From a checkpoint of a small transformer trained on Wikipedia.
Architecture: no biases in attention or MLP, normalized queries and keys.
Each number is 128 + 32 x the weight over its row's rms, rounded and kept within 0 to 255. Layers, rows and columns count from 0. The size above them is the row's rms in percent of the matrix's.

# layer 2 MLP gate, 192x64, rms 0.249, rows 150-184, columns 0-63
size [ 96  96  80  91  97  98  97  96  86  99 100 105 101  94  90 109 114  93  88  96 110  98 103  99 102  96  72  86  93 101 105  95  99  85  81]
[[127  59 176 168 106 158 118  97 148 143 150 109 125 180 103 170 145 116 124 159 171 142  70  96  97 143 149 107 139 173  69 134 115 112 147 117  67 108 134 174 150 115 101  91 153 107 120 111 178 155 109 113  91  66 129  51  80 143 152 145 161 141  92 118]
 [ 95 138 114 144 134 103 123  88  66 159 119 159 150 152 146  86  79 113 136 141 132  61 150 121 127 120  91 161 200 188 180 154  93 117  76 125 125 159 154 173 135 122  93 117 121 104 109 126 192 130 141 205 123 125  82 152 169 160 131 104 144 143 141 184]
 [115 149  86 129 117 134 116 130 140 133 155  93 138 137 117 177 158 129 190 131 114 125 138 140 129 121  97 174 168 127  80 186 122 148 113 169 123 137 161  82 163  98 205 157  99 113 130 162  65 110 139 175 186 204 146  66 135  70 151 152 135 136 103 105]
 [ 36 108 100 151  96 104 123  80 142 127  92 127  98 132 128 128 114 196 170  93 110 173 118 119 101  94 132 120 130 181 129 131 107  99 150  72  90  70 182  59 145 108 128 145 147 121 148 111 158  90 144 138 155  67 146 139  87 128 142 122  71  89 108 130]
 [101 187 135 137  95 194 146  82  93  92 115 185 111 132 148 145 134 151 121 109 133 121  49  99 118 115  72 143 136 106 164 103 111 137 156 146 113 117 149 114 104 136  98 110 191  31 135  93 104  84 125 113 196 138 166 107 171 151 100 120 121 113 113 117]
 [128 226 127 153 128 131  95 134 135 169 145 157 167  57  92 145 125  97 144 112 131 154 141 146 181 154 145  80 130 125 108  97  70 102  75 109 103  66 130 102  75  89 177  70  92 145 173 155 144 121 132 138 158 156 123 152 147 134 124 128  89 141  95 113]
 [120 131 121 127 174 164 119  95 108  40  74 124 119 160 125 169 149  87 156 148  80 143 140 150 100 118 123 187 179 135 132 121 124 155 106 165  60 139 136 115 120 136 115 158 129 148 104 109 153 190 125 169  55 136 154 122 115  80 145  66 168 176 116 149]
 [122 122 121 112  85  95 184 106  65 121 152 111 145 110  98 156 150  68 107 115 122 156  73 186 143 110 129 135  76 188 148 106 162 146 149 121  99 142 161 167 124  71  39  85 108 161 158  89 126 142 162 135 101  82  86  80 136 126 121 102 136 122 141 130]
 [ 98 138 189 119 112  91 147  83 161 106 140 142 153  90  76 102 205 124 141  84 100 137 171 144 163 101 147 140 170 118 164  88 117 149 102 164 164 179 151  78 142 113  83 115 136 172 115  93  87 139 161 175 129 156 139  94 160 128 143 100  84 112 169 179]
 [104 186  80 132 116 116 105 160 115 130 100 151 166 132 108 100  72 123 127  62 144 127 137 157  89 202 110 132 149 129 103  89 103 138 106 172  76 147 118 124 170 161  89 162  95 101 181 100  99 108 109 172  84 168 152 122 117  65 122 180  78 129 103 123]
 [156 102 155 137 149 121 182  46 147 200 120 123 174 158 165 115 173 114 165 152 152 120 106 145 110 122 121 190 128 150 184 115 129 196 128 109  98 130 116 147 154  91 158 100 112 114 120 118 102 100 114 140 138 116 133  88 187 144 153  72  76 198 124 122]
 [126 124  95 174 188 117 128 166 153 144 145 192 106 152 133 105 144  44 128  62 121 164  81 166 145 161 109 150 136 120 139 172 121 141 173  94 108 148  99 126 195 150 116 136 115 109 102 119 194 142 154 183 133 116  87 144 146 176 117 137  98 174  99 151]
 [ 91  98 134  88  97 152 117 147 124 121 175 140  91 205  60 129 143  97 102 103 136 136 105 167 133 145  92 133 104 137  91  70 120 149 154 120  63  64 165 144 143  66 159 138  96 126 148 117 147 105  88 143  79  96  78 118 119 179 133 111 104 135 186 126]
 [ 85  88 130 133 113 157 148 127  97 101 111 165 108  84 115 110  83 152  91  99 122 203  93 100 157 134 149  86 145  46 127 193  69 137 131 141 124 152 123 168 101 191 141 147 130 125  91 112 135 146 125 178 185 155  79 157 161 139 137 116 117 153 165 165]
 [112 135 141 160 150 127 183 100  92  77 120 104 110 117 110 147 155  84 145  92 130 142  61 139 130 194 189 183 152 113 134 139 177  94 105 135 198 150 129  71  98 136  91 127  98 158 148 154 108 141 115 173 121 159 149  66 169 119 134 176 105 112 129 174]
 [109 126 162 124  55 108 113  60 105 115  80 122 127 128 129  69  67 136 165 157 122 122  82 120 182 164 113 134 115 139 139 163  52 158 102 116 112 138 135 101 131 136  87  86 187 184 115 105 154 103  82 142 167 134 134  98 111 149  84 181 127 162 111 140]
 [ 83 107 136 147  97  32 149 139 166 112 171 169 162 202 132 145 130 118 174 131  94  65 139 157 181 127 149 107 132 177 118 135 129 125 144 126 100 156 181 153 178 133 146 110 133 150 116  54 168 120 118 145  97 113 120  98 163 183 112 127 103 127 126  91]
 [114 164 100 139 134  78 124 159 137 174 125 185 141 141 133 154 149  67 175 157 160 100 144 164 126 149 128 132  89 151 181 174  60  96 132 104 177 138 113 127  99 133 145 120 144 126 149  31 137 131 159 142 103 129 126 127 160 194  85  96  72 154 137 100]
 [124 174 155 128 146 110 119  80 160  90 137 147 110 183 114 112 181 155 146 106  81 132 160 130 132 177  72 135 115 166  96 160 144 121 119 189 103 160 106 158 185  65 143 157  98 135 145 157 132  78 124  50 187 160 145 147 130 132  88 101  91 114 154 113]
 [ 60  98 103 145 153 185 134 131 100 148  58 179 158 121 144 116 109  99 143 170  74 186 209 122 122 137 130 124 143 108 163 163 100  95 143 115  90 104 160  99  75  69 120 129 136 133 145 134 126 163 157 120 131 158 163 166  88  74 107 140 148 149 144 162]
 [154 134 151 124 133  96  97 153 108 153 139 150 158 119 168  82  93 138 143 108 125  80 133 138 133 182 140 134  85 174 154 149 100 157 150  79 158 167 186 182 139 128 151  53  81 164 125 121 188  94 125 163 107  69  82 104 147 151 177 100 114 165  97 155]
 [108  99 123 125  95 104 109 113 119 130 162 142 195 137  87 103 121 122  94 119 159 116 151 131 169  94 156 128 116 149 172  83 172 179 108  62 129 140 106 169 148 166 177 145 143 120 171  76 163 132 128 162  66 159 147  77 198 150  90  87 123 174 152 122]
 [120  84 150 158  97 146 160 118  99 165  68 118  96 121 140  45 113 120 176  81 137 162 148 130 155 184  76 146 118 117 152 188  95 145 147  88 138 136  98 145  79 133 110 127 123 100 152 173 182 107  86 170 153 115 103 175  95 150 101  80 124 130 125  83]
 [119 144 174 140 120 151 131 102 113 127 139 179 157 172 119 104 188 119 179  92 142  68 106 141 159 143 140 116 127 127 106 137  95  66 119 154 143 152 120  80 215 118  82 160 155  98 187 109 128 110 135 101  60 122  69  97 145 166  90 126 149 127 130  80]
 [ 97 114 146 142 118  76 117 187 182 110 125 135 137 141 158 123 172 120 131 162 145 141 175 149 155 154 165 112 113 120 136 169 185  88  91 164  80 176 112 125 134 153 172 138 140 170 124 186  80 123  94 118 106 164 158 160 120 191 203 159 113 183 134 120]
 [ 65 117 124 140 172 148 153  99 105 182 123 104 188 131  96  72  87 103 166 168 145  96  93 100 133 165  83 106 116  96 152  77 102 142 141 137 168 157 155 124 109 125 133 105 118 158 109  86 136  98 108 112 138 145 176 110 182 183 116 120  71 167  83  75]
 [106 116  81 101 176 161 113 111  80 157  94 145 104 105 116 116 148 136 112  86 135  96 150 137 123 112 135 153 180 137 185 139 191 173  88 128 124 141 202 111 123 100  95 177 182 105 142 127 206  96 103 132 126 118 165 149 110 111 122 102 113  92 210 139]
 [ 91 101 155 141 157 134 117 126 106  86  69 107 130 137 171  99 108 100 172  99  87 110 169 139 166 131 115  57 129 109  73 175 159  75  84 150  76 166 106  68 128 136 143 156 160  99 115 170 136  80 110 140 141 174 142 110 105 113 192 101 113 102 123  95]
 [181 102 158 173 138 127 145  90 104 199 140 126 133  96 167 117 105  61 124 114 164 128 108  99 115 141 103 141 156 123 184 150  77 172 105 110 114 148 153 167  94 151 155 123  60 124 141 185 168 141 165 133 170 131  88  95 185 112 123 119 149  77 179 133]
 [112 133 110 165 122 101 168 171 145 113 118 179 112 123  94  67  92  63 171 152 148  89 160  82 114 167 108 127  96 127 147 169 109 128 179 138 154 175 109 110 130 106  95  95 102 166  97  91 125 165 151 165 119  95  98 171 149 195 138 137  64  80 142 135]
 [ 93 139 142 137  95 189 118  84  98 148  78 155 156 109  67 141 160 151  93 165 136  70  97 122 125  81 104 157 142  97 209 142 157 132  96 152 124 138 154 123 123 163 144 149  99  67 177 121 217  85 150 121 138 126 153 152 134 144 117  91 112 107 115 155]
 [122 148 142 121 159 128 138  92 110  93 105 148 144 108 108  82  68  90 154 102 180 104 123 149 113  99  99 120 123  58  93 218  79 128  73 125 137 102 104 176 103  81  96 131 121  81 125 142 134  79 205 137 109 134 128 107 122 112 116 116 112 129 187  90]
 [ 63 179 168 111  93 155 116 122 128 122 114 167 156 133 168  86 120 108 173 157 189 148 130 106  85 143 187 156 166  73 102  78 168 136 168  47  73 155 163 126  62 138 132 138 138 170 121 120 143 118 109  92 124 124 104 112 117 107 119 104 107 120 154 140]
 [ 74 159 153 122  86 175 136  72 159 116 144 121 168 160 197 122  48 140 178 140 142 138 105 138 145 151 165  89 155 151 147 134 155 145 128  93 107 186 162 151 183 122  93 146 109  88 122 184 126  64 107 138 131 133 116 135 128 119  63 141  90 101 123 109]
 [122 108 149 130 104 139 113 136 108 126 112 134 148 114 154 134 135 163  92 139 100 168 137 159 223 192 169 132 139 162  38 128 158 127 106  84  36 112 156 105 122 113 149 161 111  88 126 151  95 187 118 105 142 182  96 127 125 133 158 133 129 155 142  77]]
# layer 2 MLP up, 192x64, rms 0.231, rows 150-184, columns 0-63
size [ 98  98  89  95  98  92 100 100  87 113  96  92 106  99  90 100 104 101  92 107 112 104  94 105 104  76  74  88  95  96 100  91 104  87  77]
[[135 148 120 186 154 119 109 160 156 161 159 105 164 109 172 120 159 135 140 123 104 160  78 129  75 148 133 134 179  90 105  11 107 149 109 146 146  75 112 136 108 118 153 121 116 126 110 177 147  87  72 111 170 142 121 102 147 109 139 201 119 112 158 156]
 [ 72 171 135 125 106 115 112 122  67 115 136 118  89  85 182 104  92 150 107 121 148 149 111 141 165 153 126 110 122 141  67 194 115  72 126 169 112 103 125 162 147 175 103  94  91  81 161 153 109 129 135  71 169  61 159 139 124 132  94 107 167 175 105  97]
 [164 148 173 132 103  77  88 133 132 104  90 167 118 145 136 129 139  64 143 182 125 120 119 106  70 120 187  60 131 102 120 153 116  75 146 139  98 160  71 138 117  88 139 157 175 151  64 125 116 166 108 152 177  98 102 154 143  94  92 145 157 132 155 174]
 [113 127 131 154  82  83 139 122 123 100 171 179 160 105 152 174 119 109 164  97 153 131 205 159 125 132 127  93 136 158 151 106 116 108 174 117 104 178  93 139 142 126 125 179 104  94 121 129  94  60 124 115 163  97 127 192 163 152 125  84 100  90  73  63]
 [100 129 128 145 186 175 129 133 103 130 173  83 129 139 136 102 133 107 208 154 134 108 188 210 138  73 121 128 164 160 161 145 115 117 129 159 121 212 149 161 150 141 166 115 105 125  89 166 104 167 164 158 108 139 131 170  99  96 168 128 126 164 109 105]
 [127 108 150 134 150 173  52 115  81 104 116  81 116 131 118 130  86 154 126  94 132 129  74 146 120 112  73 143 154 194 122 116 105 128 150  98  81 158 157 124 154  95 136 123 176 213 109 107 110 202  56 118 136 157 111 135 110  97 131 112  95 126 170 142]
 [114 104 145 102 154 125 150 102 126 105 100 129  61 114 116 134 137 138 128 157 170 113 145 124 105 114 122 114  83 114 172 217 107 170 188  80 143  84 141 110  75  88  88 188 168 118 186 162 123 152 133  85 132 143 102 138 106  70 109  74 151 115  87 121]
 [161 158 153 155 141 117 118 155 141 155 129 100 171  87 120 131 114 118  91 119  99 112 201  91 167 155 166 102 113  95  82 137  98  83  83 160 148 158 132 150  97 188 197 142 116  92 127 101 131 159 131  48 153 134 183 101 191  99 113 118 142 163 123  99]
 [ 95 116 155 131 110 137 141 102 150 110 117 176 187  92  64 105 237 136 153  81 131 137 155 134 178 108 192 121 141 125 185 146 154 141 141 140 139 172 119  91 146 117  80 172 129 148 123 115 115  84 139 119 136 139 118 122 107  87 166  90 147  88 159 182]
 [133  58 124  74 129 175  86 100 116 158 167 130 113 112 145 131 107 141 181 122  97 140 109 219 136 104 132 130  80 139  78 119 142  97  84  97 169 145  62 133 109 159 128 139  79 152 100 120 169  94 151 160 101  61 104 115 120  80 131 107 135  91 112 146]
 [137 143 191 174 109  86 143  56 168 175 143 158 140 145 128  77 179 108 122 135 105 148  97 133  80 157 126 184  93 148 128  98 157 133 116  81 162  97 124 165 150 131 161  98  85 149 106 130 100  83 141 114 153 135 151 105 130 162  97  48 116 166  99 172]
 [124 144 167 103  69 110 125 142 116 135 103 165  92  79 133  99 155 127 100 138 166 142 124 130 124  69 153 169 108 131 150 204  74 174 102  93 114 142 172 144 148 115  62 148  93 178 151  87  79 147 188 123 113 112 107 193 111  88 156 123 113 117 164 138]
 [ 74 107  83 131 176 168  92 131 100  99  49 135 168 141 100 129 107 130 112 162 159 126 185 163 148  86  73 109 169  97 116 140 148  91  85  93 125 125 112 138 136 125 188  80 155 136  66 130 129 133 144 173  95 137 149 183 104 103 126 138 167  83 141 160]
 [140 106 149  74 156 109 143 158 155 158 131 130 170 181 138 124 116  81 141 118 166  56 131 131  72 113 134  94 135 170  97 157 126 138 144 112 112 128 132 138  67 150  75  67  93 171 175 185 102  79  86 116 109 109 164 134 145 174 120 110  79  84 105 109]
 [111  91 155 152 135 180 107 137 122 172 117 124 141 101 105 117 160  83 147 105  85 106  81 185 128 135 165 165 120 123 148  94 156 114  92 108 167 172 183  67 104 145  88 113  91 158 180  89 109 135 116 207 136 104 179  80 135  95 122 151  82 134  99 140]
 [146 103 137 191 196  69 178 118 151 112 143 132  80  63 137 165 194  90 158  94 129 128 124 150  88 121 177 170 130  89 131  93 147 135 118  87 169 113 142 161 118 158 123 108 134 121 144 145 139 151 149  71 127 141 162 132 156  85  80 165 118 104 185 154]
 [189 182 165  61 111 165 109 166 110 159 145 139 193  75 135  67 141 117 118  72 131 165  92  97  85 103 129 111 124 114 102  85 115 147 106 122 124 147 124 111  82  66 120 105 114 143 157 129 107 115 123 122  82 136 100 138 169 147 106 116 114 107 191 189]
 [124 128 215 168 135 126 118 158 129 131 168 147 109 146 105  87 189 178 119 144 147 135 155 115 143  92 155 121  58  94 125 121 157  96  50 157 144 116  91 220 127 101 136 116 124 119 153  85  76 154 177 131  77 129 155 129 107  94 114 106 148 137 123 122]
 [ 78 142 142 127 143 144 185  56 138 142 166  96 137 153 109 116 173 125  87 116  93 112  84 101  88  96  66 180 154 116 153 171 118 128  73 122 137  88 135 151 194 123 120 140 117  86 169  74 121 131 166 105 189 118 129 110 117 141 109  73 103 166 150 154]
 [131 116 157 183 154 142 130 170 108 176 131 110 152 154 179 152 167  82  92 176 133 164 121  97 117 134  75 147 135 113  96 114 103 172  77 180 125 141 153 103 171 128  77 120 134 110 127 177 135  77 185 134  54 140 176 125 116 140 188 108 153 158 127 100]
 [ 66  71  94  84  83 110 157 152 123  96 137 138 140 123 116 149 104  94 131 135 120  98 117 141 169  94 164  98 109 152 191 145 172 161 156  94 125 161  12 163 116 157  91 145 126 193 105 155 114 122  99 142  92 160 116  97 159 163 127 133 137 129 112 121]
 [103 110 113 161 116 188  87 162 152 135 101 125 118 113  74 146 167 158  62  89 151  98  90  99 148  62 146 150 120 103 168 120 162 149 115 189 147 190 179 107 170 134 157  87 156 162 122 101 141 139 137 168 110  86 159 117 122 149 179 105 116  93 136  86]
 [108 125 172  76 157 150 136 182 147  91 182 124 183 158 125 122  84  97 123 125  98 141 116  89  92 108 135 125 145 133 138 106 129 120  85 126 151 134 159 187 162 135 157  54 147  71 114  97 101 127 138  97  83 210 135  92 118  83 110 178 128 162 156 164]
 [172 163 125  71 130 116 151  92 138 112  74 121 148  64 172 115 155 122  87 142 144  89 181 144  95 132 130 165 111 150 112 116 172 114  98 131 131  85 136 123 130 147 118 190 115 118 170 112 170  97  72 144 145 103 105 179 166 121  37 109 150 113 141 185]
 [ 89 109 150 145  91  75  95 168 118 158 190 173 114 125 184  99 147 156 128 164 120 132  74 104 136 168 146 100 101  98  76 151 129 100 147 162  84 143 141  67 155 174 149 102 117 119 143 173 137 140 124 136 115 136 178 178 106  82 155 143 179 153 151  68]
 [110 106 131 104 138 140 119 117 131  81  89 129  91 154 115 150 137 114 156 132 111 196 178 126 163 101  89 122 106 108  58  96 170 161  66 158  87 127  93 112 122 120 195  55 128 132  99 134 112 110 146 125 157 140 106 120 100  88 194 111 151 200 102 159]
 [149 139 121  91 180 133 134  69  70 139  99 123 112 147 125 125 118  99  92  97  83  98 124 131 166 126 112 124 161 143 215 113 156 182  89 103 103 123 171 190 109 107 126 183 141 117 125 108 176  97 147 122 137 117 164 137 154 137  79 114 139 103 214 168]
 [171 178 160 110 130 108 166 111 145 140 202 169 114 142 134 143 162  91 112 168 148 143 133 104  76 132  90 167 115 144 194 116  91 153 146 136 119 114 113 201 142 119 133 151  63 111 168 101 117 190 188 103 110  92 125 110 147 115  84 100 122 138 141 187]
 [159 177 201 148 127  95 177 103 102 119 162 105 107 132 143 142 162  78 118 105 131 142 196 122 125 144 134 193 129  92 128 129  62 175 103 127  80 112 123 175  89  91 125 116 126 140 129 109  48 128 143 143 188 102 103 121 119 176 117  76 135 143 137  95]
 [197 148 152 106 165 124 173 114 131 160 186  78 180  88 129  89 170 177  91  79  99 198 147  91 171 145 116 145 142 204 127  93 113 113  97 147  75 126 166 118 115  83 153 102 154 122  98 113 111 115 128 180 130 138 110 139 145 123 135 112 153 106 142 155]
 [172 111 118  84 143 126 160  79  75 132  69 124 153  98 136 153 139 125 116 146 160  53 163 121 144 130 106 159 175 123  90 128 127 173  92 162  98 114  86 168 105  72 132 103  81  53 129 139 124 182 137 117 118  86 102  76 146 127 104 126 112  70 124  96]
 [141 154  98 113 130 152 177 106 182  96 121 216 137 146  84 119  96 178 104 129  59  91  95  81 153  86 119 163 161  85 152 132 192 137  97 135 138 133 146 162 162 135 151 120 104  99 130  81 134  92 104 133 141  84 148 101 156 152 143 100  73  94 141 156]
 [123 105  78 184  97 117 118  71 129  99 120 114  74 149 167 138  80 173 131  84 118 137 108  94 101 125 112 132 131 195 123 127 134 146 144 160 141  83 132 125 141 114  92 109 177  90 113 225 112  87 182 107 115 134 112 192 109 167 149 128 143  89  83 137]
 [ 60 134 105 119 102 155 158  95 134 132 101 132 167  96 106 106  50 123 152 123  98 106 134 113 118 106 172 112 148 158 166 210 149 128 129  89  95 134 167  81 152 169  89 121 143 118 113 152  71 130 118 171 134 115  89 139 100 165  36 110  88 138 153 134]
 [ 86 101 164 108 131 122 122  92 133  91 134 114 164  67 107 118 150 143  97 142 162 159 107 201 199  75 124  84 100 124 117 168 140 119  79  70  95 145 158 133 100 137 157 160 119  98 125 128  66 108 169 118 171 204 149 129 165 150  90 135 117 129 132  92]]
# layer 2 MLP down (transposed), 192x64, rms 0.208, rows 150-184, columns 0-63
size [ 90  98  77 100  94 103 111 103  80 101  84  90 108  89  87 102 109 103  84 108 118 103  93 105 101  86  69  88  86  95  99  88 106  85  81]
[[100  66 123  92 105 135 175 125 176 130 127 175 122  83  70 186 159 127  98 140 170 106 159 107 149  92 164 150 111 124 119 182  63 118 120 153 171 179 124 136  87 131  68 100 124 143  91 108 164 158 129 105 141 117 205 123 134 149 164 135 130 152  95 101]
 [151 188 122 177 116 101 115  76 197  90 104 170 140 107  95 107 136 108 134 146 111 114 134 151 151 137  80 157 127 128 154  86 159 122 140  97 123 167 121  96 112 103 178 158 110 106 123 127 142 172 103  59  93 191 142 118 106 171 111 126 124 110 170  35]
 [136 145 120 148 160 123 151 125 171 126 132 122 162 118 168 114 130  90  87 126 158 119 135  84 136 128 184 162 122 115 111  83 193 118  59  81  88  74 127 126 133  98 158 176  82 138 160  87 151 114  99 168 125 140 111 110 121 152 194  96  63  61  86 127]
 [126 123 130 101 143 128 154 131 106 144 104 105 126 110 184 161 153 100 136 119 126 103 108 135 134 152 145 102 138 106  90 152 162 131  91 110 126  63 123 120  90 163 173 139  69 173 123 140 199 141 131  60 127  29 197  60 123 162 132  91 105 120 138 154]
 [111 108 116 142 156 157 131 106 206 135  62  60 120 115 132 128 109  82  74 172  83 132  88  83 123 139 148 194  80 107 114 112 108 132 131  89 132 143 176 137 114 124 185 134 127 107 182 155 105 121 127 159  88 139 185 131  79 113  86 128 169  95 147 123]
 [127  58 155 153  95 183 137  85 166 123 119  75  77 188 106 110 126  65 136 154 106 132 146  86 104 144 110 144 206 138 107 142 160 153 122 123 171 108 128 175 146 177 142 141 123  79 111 153 111 122 140 159 141 158  94  70 145 169  97  93 150 110 155 159]
 [112 112  79 160  60 151 108 117  94 104 121 128  68  98 120  83 113  92 146  76 144 172 128 181 171 140  57  95 118 125 123 103  93 117 150 148 155 150  84 152 133 158 108 119 137 171 192 105  68 133 130 133 124 148 153 151 115 126  98 205 151 174 148 135]
 [124  96 105 142 146 158 116  52 112 172 174 191 114 102 171  59 178  81  89 128 101 138 102 145 122 131 133 183 138 162 112 119  88 125 170 147 173 152  57 110 104 140 118 127 129 104 116 101  52 130 147 147 159 152  68  91 141 131 108 125 128 150 127 115]
 [115  64 123 114  88  96 135  68  74 158 188 143 107  85 132 102 168 100  96 125 140 212 143 119 114 156 181  96 103 150 131 169 144 167 111 181 133 135  82 133 116 136 110 176 148 167 168 106 123 152  95  87 123 143 130 152 123 156 121 128 168 192  98 130]
 [152 129 136 113 155 152  98  66 144  96 151 104 111 156 153 188 100  97 171 112 131 147 182 143  74 128 145 148 134 113 119 103  55 183 147 127 148  88 139 101 119 135 165 174 136 131  90  63 117 162 162 172 133 160  97 105 129  93  98 180  96 195 154 140]
 [184 163 113 176 138 117 142  99 103 137 154 102  98 133 156 115 109 158  96 123 125 183 118 148 153  55 154 103 141 156 107 168 166 148 104  98 101  88 144  90 119 134 171 129  42 116 133 110 124 127 173  72 163 176 112 137  85 103  80 118  71  73 118 124]
 [154 138 122 188  78 115 140 139  58 192 104 134 116 113 152 116 153  94 111 122 167 175  87 111 164 101 141  86 146 115 184 153  90 171 130 107 150 111 153 160 127 138  68 186  90 109 143 133 173  98 175 153 143 124 134  78  60 121 174 136 155 124 142 132]
 [108 140 133 115 175 109 107  78 139  92 112 112 182  79 154  89 125 163 176 169  84 128 159 156 115 119 117 111 150 154 142 164 125 175  75 128 192 162 107 102 113 121  97  91  88 149  21 107 137 124  98 108 141 125  91  78 106 115 133  97 111  91 114  99]
 [134 148 132 121 208 121 106 125 200 179 100 142 171 135  80 124 156 114  92 142 141 130 153 147 136 176 157 174  99 129 106 129 183 110 132  89 143 118 124 116  32 135 151  63 125 160 191 147 147 143 155 175 155 127  92 150 128  98 106 105 100 150 119 102]
 [190 165  91 112 175 139 142 135 111 167 144 160 154 116 130 150  64 141 131 160 146  96 115 156 132 136  98  10 135 119  67 175 123 118 118 170  65 118  92 125  88 143 120 117  83 164 117  83 172 160 148 177 121 120 133 136 116 151 159 131 130 117 139 110]
 [146 128 187 100 128 115  78 129 103 119 163 102 150 136 131 161 167  88  96 114 161 167 188 142  56  74  63 157 140 155 188 135 111 125 113  83  89 132 133 108  95 162 159 106  94 154 170 149  78 133  95 140 147 156 126 142 114 176 117 155 174 168 157 107]
 [137 121 155 119 128 128 144 166 161 121  88 140 126 170 175 138 105 116  85 115 180 150  93 194 141  90 128 168  61 170  94 110 107 130 168  93 125 193 137 148 160 122 107 162 160 136 157 136 119 137  72 130 138 218 124 138 192 159  96 125 171 122 133 163]
 [166 150  95 176 172 179 171 118  77 161 153 124  71 160  92 166  68 144 124 111 115 125 102 161 117 116  95 142 106  76 128 144 129 154 123 130 100  92 132 136  85 141 180 137  96 197  88  91 121 117 131 115  87 131 165  82 105 172  92  72 115 137 158 161]
 [142 123 101 116 102 100 138 127 139 145 127  94 202 112 112  73 141 113 155 105  93 113  80 196 133 112 140  95  70 163 176 156 128 163 129  66 153  64 107  76  98 158 126 167 125 117 159 122  92 131 138  93  99  94 125 132 120  94 193 157 103 166  75 132]
 [151 129 147  70 121 172 115 116 118 188  70  80 127 162 143  94  79 142 133 112 126 144  72  85 137 105 119 132 154 148 115 126 150 110 141 146  42 155 170 116 164 118 119  98 109  80 126 102 158 135 141 137 169  91 178  66  86  92  94 153 132 112 129  66]
 [110  96 157 131  81 119 141 136  78 123 104 160  66 135  99 124 135 221 110 144 119 155 146  70  86 127 138  68 119 134 149 127 106 144 124 121 129 125 142 195  77 110  89 129 105 159  83 148  93 152 147 113 212  93 149 121 168 118 188 125 117 111 156 144]
 [137 129 147 168 130 141 144 172 222 158  84 119 146 145 126 167 116 130 199  96 163 163 163 123 126 148 158 118 137 131 115 172 121 162 100 115  88 129 148 146 171 164  87  99 150 106 154  52  40  82 117 122 141 137 117 132 159  99 118 129 129  68 128 150]
 [132 119 140  71 176 125 143  87 187 103 100 152 155  97 138 165 146 107 160 160  36 109 154  97 145 119 127  44 133 104 121 180 137 123 171 160 163 165 165 172 122  98 174 104  97 125  94 169 129  87 120  93 114 118 149 121 113 118 168 133 125 184 118 123]
 [110 187 123 127 173 126 135  85 140 131 170 169  77 123 110  87 136 145 134  96 125 158 120 150 151 157 124 150 122 173 176 120 169 124  97 128  97 106 111 108 156 117  89 131  90 115 150 156 182  44 176  64 111  72 169 118 140 109 113  64  93 149 164  94]
 [123 118 170 134  80 161 162 157 120 164 131 134 144 111 129 178 117 126 141 167  63 135 111 126 106 153 139 127 184  94 143 145 181  70  87  80 142  50 165 138 135 135 114  90 165 141 165 138 153  97 122  97 109 166 167 166 101 174 133 157 165 106 198 156]
 [123 120  73 109 143 130 111 106 222 142 143 134 129 172 162 201 169 121 150 113 133  90 170 102  90 129 137 217 139 124 111 152 137  98 123 127  83 136 155 127 108 113 117 170  80 136 118 100 201 136 133 109 104 111 117 126 120 110  89 164  67 142 120 182]
 [108 124 163 165 113  80 187 154  97 132 166  88 148 130 100 129 118 134 157 113 123 148 122 132 185 172 138  39 107 147  73 185 106 133  94 190 133 114 104 170 112 147 122 100 101  93 117 130 100 201 154 114 133 120 131 143 149 198 119 149 152 136 140 185]
 [ 51 129 108 167 178 127  48  92  86  71 118 174 134 137 133 173 141 120 156 111 139 161 136 188 151 170 122 190 136 127 116 155 152  62 132 184 188 171 123 111 136  96  98 130 175 152 132 122 121  88 104 162 118 151 122 141 102 124 144 130 146 154 132 129]
 [194 127  32 180 146 160 163  87 158 160 113 171 146  88 123 117  96 112 117 146 172 143 163  91 185 155 152 109 100 163 138 120 174 151 104 135 152 113 152 128  49  99 121 149 119 153 158 118 116 121 136 142 147 183 136 134 134 140 145 160 111  68 155  90]
 [ 79 194 179 102  93 151 176 164 178 154 132  76 115 100  84 104 121 109 132  82 117 112 134 176 124 100 123 173 173 158 129 140 115 127 143 149 163 123 118 113 131 161  94 149 142  94  79 145 133  97 115 156  99  87 114 127 145 131 110  35  82 182 153  94]
 [103 160 123 151 130 126 159  89 170 160 126 116 118 161 105 152  81 112 197 168  94 120 132 132 114 165 121  58 129 122 128 148 125 106 111 151 120  98 131 172  92 134 163 141 119 167  50 124 104 145 175 192 118 134 163 155  22 111 113 173 106 138 146 129]
 [115 139 103 151 105  94 122  98  81 138 124 159 183 100 162 144 120 164  77 133  64 113 119 146 154 161  96  68 176 119 154 120 134 144 102 136 110 183  82  87 139 128 132 134 151 108  57  50  91 168 121  99  95 131  87 129 149 150 124 179 181 113 131 157]
 [122 155 144  78 120 150 109 191  43 151  73 167 110 159 128  97 144 100  86 115 122  90 181 111 118  87  93 144 120 129 143 111 143  83 131 186 116 171  82 100 122 174 106  84 127 142 153  86  95 133 117 129 137  87 129 142 167 120 163 132 197 170 124 159]
 [166  67 131  95 139 118 158 163  54 136 101 116 190 116 132 112  83 134 107 140 142 167 103 100 113 101 141  15 145 136  84  95 142 142 132 126  96  82  99  95  82 156 118 109 106 170 150 107 138 156 168  98 143 108 153  77 151 151 167 111 141 150 156 134]
 [165 145 126 116 141 152 185 100  82 108 141 116 103 117 109 109 108 112 138 114 128 102 127 111  82 102 111   0  99 106 145 106 128 182 105 131 135  79 119 119  91 192 186  84 149 178 132 100 137 104 147 127  99 105 112  72 145 176 134 125 148 160 116 139]]